Each number is 50 + 15 x the weight over its row's rms, rounded and kept within 0 to 99. Layers, rows and columns count from 0. The size before them is the row's rms in percent of the matrix's.

# layer 7 MLP down (transposed), 512x128, rms 0.215, rows 290-295, columns 0-127
099:53 70 57 78 35 48 48 57 43 35 31 54 40 68 62 62 49 30 69 56 09 53 56 81 65 38 57 36 60 61 32 52 59 45 33 61 37 53 47 60 26 67 60 26 42 35 36 66 68 62 40 19 50 58 39 42 48 48 55 22 21 69 48 58 28 46 62 28 78 90 24 50 43 62 37 58 35 35 44 49 38 35 67 50 42 34 56 59 52 54 39 57 65 57 48 37 47 62 46 53 47 56 75 59 48 37 40 85 63 89 55 67 28 65 44 57 50 51 52 31 45 52 63 57 13 47 42 68
100:63 49 97 66 19 71 35 43 53 33 48 39 67 69 65 53 47 23 89 67 51 62 46 38 49 75 69 37 47 44 24 48 82 37 61 14 43 53 33 51 32 43 42 58 66 35 25 45 55 62 42 77 61 66 60 63 16 39 30 52 46 46 38 54 41 65 34 41 37 27 65 51 66 42 43 53 65 45 45 60 21 40 48 47 27 68 40 47 36 65 40 45 26 64 34 28 44 35 38 60 66 45 33 47 61 66 44 50 68 23 45 33 50 61 56 33 42 53 56 68 48 46 43 55 50 68 51 53
098:78 29 76 37 46 47 37 48 62 46 60 53 42 35 51 54 61 39 67 48 53 76 44 54 82 32 56 39 45 52 56 37 56 62 58 47 64 43 46 60 58 69 73 62 42 44 76 58 10 51 54 63 48 23 73 56 12 69 53 51 42 40 28 45 88 31 59 62 31 44 59 34 69 48 47 75 70 30 45 12 55 46 60 16 34 46 27 50 54 48 44 42 57 69 71 60 39 53 26 45 71 60 55 34 46 52 40 61 25 70 47 30 59 47 47 68 58 51 57 69 18 47 50 52 47 43 53 29
093:72 36 51 52 50 56 62 36 73 56 87 40 47 42 65 54 65 39 21 44 60 18 55 63 64 36 15 47 49 70 51 32 55 39 50 42 57 49 62 72 38 50 41 44 51 56 35 56 11 77 57 65 37 61 61 55 39 63 66 36 29 59 61 28 39 55 43 57 68 33 51 45 43 38 53 44 61 24 52 58 57 64 53 54 23 63 31 36 53 04 51 33 71 51 31 48 59 38 59 39 60 51 44 44 44 36 65 61 64 79 39 65 42 28 30 63 60 62 66 53 76 86 45 53 42 28 42 74
098:38 65 42 43 73 41 28 57 54 58 57 82 55 44 78 30 46 60 37 68 56 55 43 53 34 61 57 52 91 59 74 50 61 41 23 31 48 23 53 46 63 32 32 74 42 57 52 56 29 10 71 45 66 71 71 52 57 27 53 64 28 45 43 50 77 63 64 52 54 53 56 62 58 81 39 63 26 80 51 54 47 68 39 48 61 47 60 44 37 46 49 37 27 48 30 42 34 60 51 45 34 66 35 63 28 35 86 73 67 59 29 43 44 37 62 62 46 52 32 61 48 49 45 65 47 33 49 43
093:67 57 56 61 45 56 59 37 61 72 51 73 18 47 46 44 45 52 67 30 44 26 41 85 61 37 52 64 55 73 81 42 59 48 61 41 43 46 64 46 80 25 42 39 33 24 53 44 48 59 47 55 70 50 12 44 55 70 27 35 52 41 36 60 49 41 77 26 53 56 59 79 48 53 46 34 59 44 55 50 61 48 36 43 82 63 63 48 36 45 72 54 48 50 55 42 70 54 58 42 50 65 56 29 54 46 31 41 48 40 35 16 61 63 04 67 45 70 65 30 45 30 77 63 50 53 72 58
# layer 7 MLP up, 512x128, rms 0.209, rows 291-295, columns 0-127
099:20 57 61 44 61 34 63 60 74 52 42 79 55 49 19 60 42 38 38 40 38 52 78 41 28 57 31 63 44 48 36 58 30 40 57 53 35 56 27 61 60 31 39 29 57 65 42 75 55 25 86 64 32 70 32 36 45 78 26 77 34 34 36 68 60 39 27 52 75 63 74 55 37 57 29 41 40 43 57 48 59 64 37 56 53 52 30 56 58 40 52 46 82 41 28 78 53 63 43 71 65 48 53 15 52 60 34 41 47 54 55 31 41 46 55 73 56 40 55 47 56 62 46 49 51 55 26 69
105:50 42 38 39 42 57 91 65 40 73 40 19 47 42 37 34 44 62 43 42 42 59 43 18 53 57 34 34 42 64 55 63 68 30 51 38 44 50 47 57 67 47 49 43 63 58 48 43 34 79 37 50 55 89 45 40 61 24 69 34 52 52 78 28 39 31 61 43 60 63 48 78 72 43 49 73 47 40 21 49 34 66 31 42 47 77 31 40 22 44 50 62 37 49 43 46 41 58 91 56 35 33 41 44 49 67 31 70 44 19 31 63 46 31 50 40 47 55 46 69 50 27 64 41 65 49 58 30
094:41 36 40 62 67 44 46 55 62 28 30 47 53 51 47 68 33 63 76 37 44 57 64 32 52 40 57 51 22 65 34 70 51 66 46 44 37 49 41 62 27 26 68 44 35 77 41 37 56 66 45 13 54 36 59 29 75 42 76 51 47 48 57 65 36 68 88 47 57 49 36 51 66 44 59 54 66 72 54 59 40 49 50 45 69 61 69 85 38 64 49 54 23 50 64 52 43 41 48 55 52 52 93 60 61 78 48 33 39 34 88 65 53 57 81 45 38 55 48 51 52 22 59 69 34 46 52 29
103:40 56 62 33 69 47 57 94 22 21 42 43 21 78 40 77 42 57 63 47 56 31 45 44 39 37 70 48 54 52 31 63 27 49 41 57 62 55 71 32 70 50 59 31 44 89 51 55 44 54 35 39 55 46 31 53 39 40 23 46 51 28 46 69 75 58 52 31 64 55 49 54 25 51 67 50 35 43 60 49 63 49 33 48 35 50 45 39 47 93 46 66 44 34 63 63 66 43 33 66 36 55 55 30 65 76 40 59 41 46 49 61 57 48 82 59 67 57 40 61 63 45 26 59 71 35 67 70
102:60 76 45 41 50 15 52 31 75 39 39 53 64 46 51 51 37 40 27 55 25 68 59 61 47 64 52 41 61 70 32 69 46 35 41 57 53 22 41 68 26 60 45 45 55 50 69 78 43 54 59 38 55 55 47 53 53 65 61 31 42 58 82 58 71 58 40 84 76 13 56 45 63 51 69 37 68 66 33 49 48 73 38 75 59 36 31 34 80 51 33 61 04 61 57 48 40 49 34 60 51 39 58 75 46 42 62 50 48 29 65 67 44 34 59 52 55 60 35 37 57 69 31 58 46 46 53 72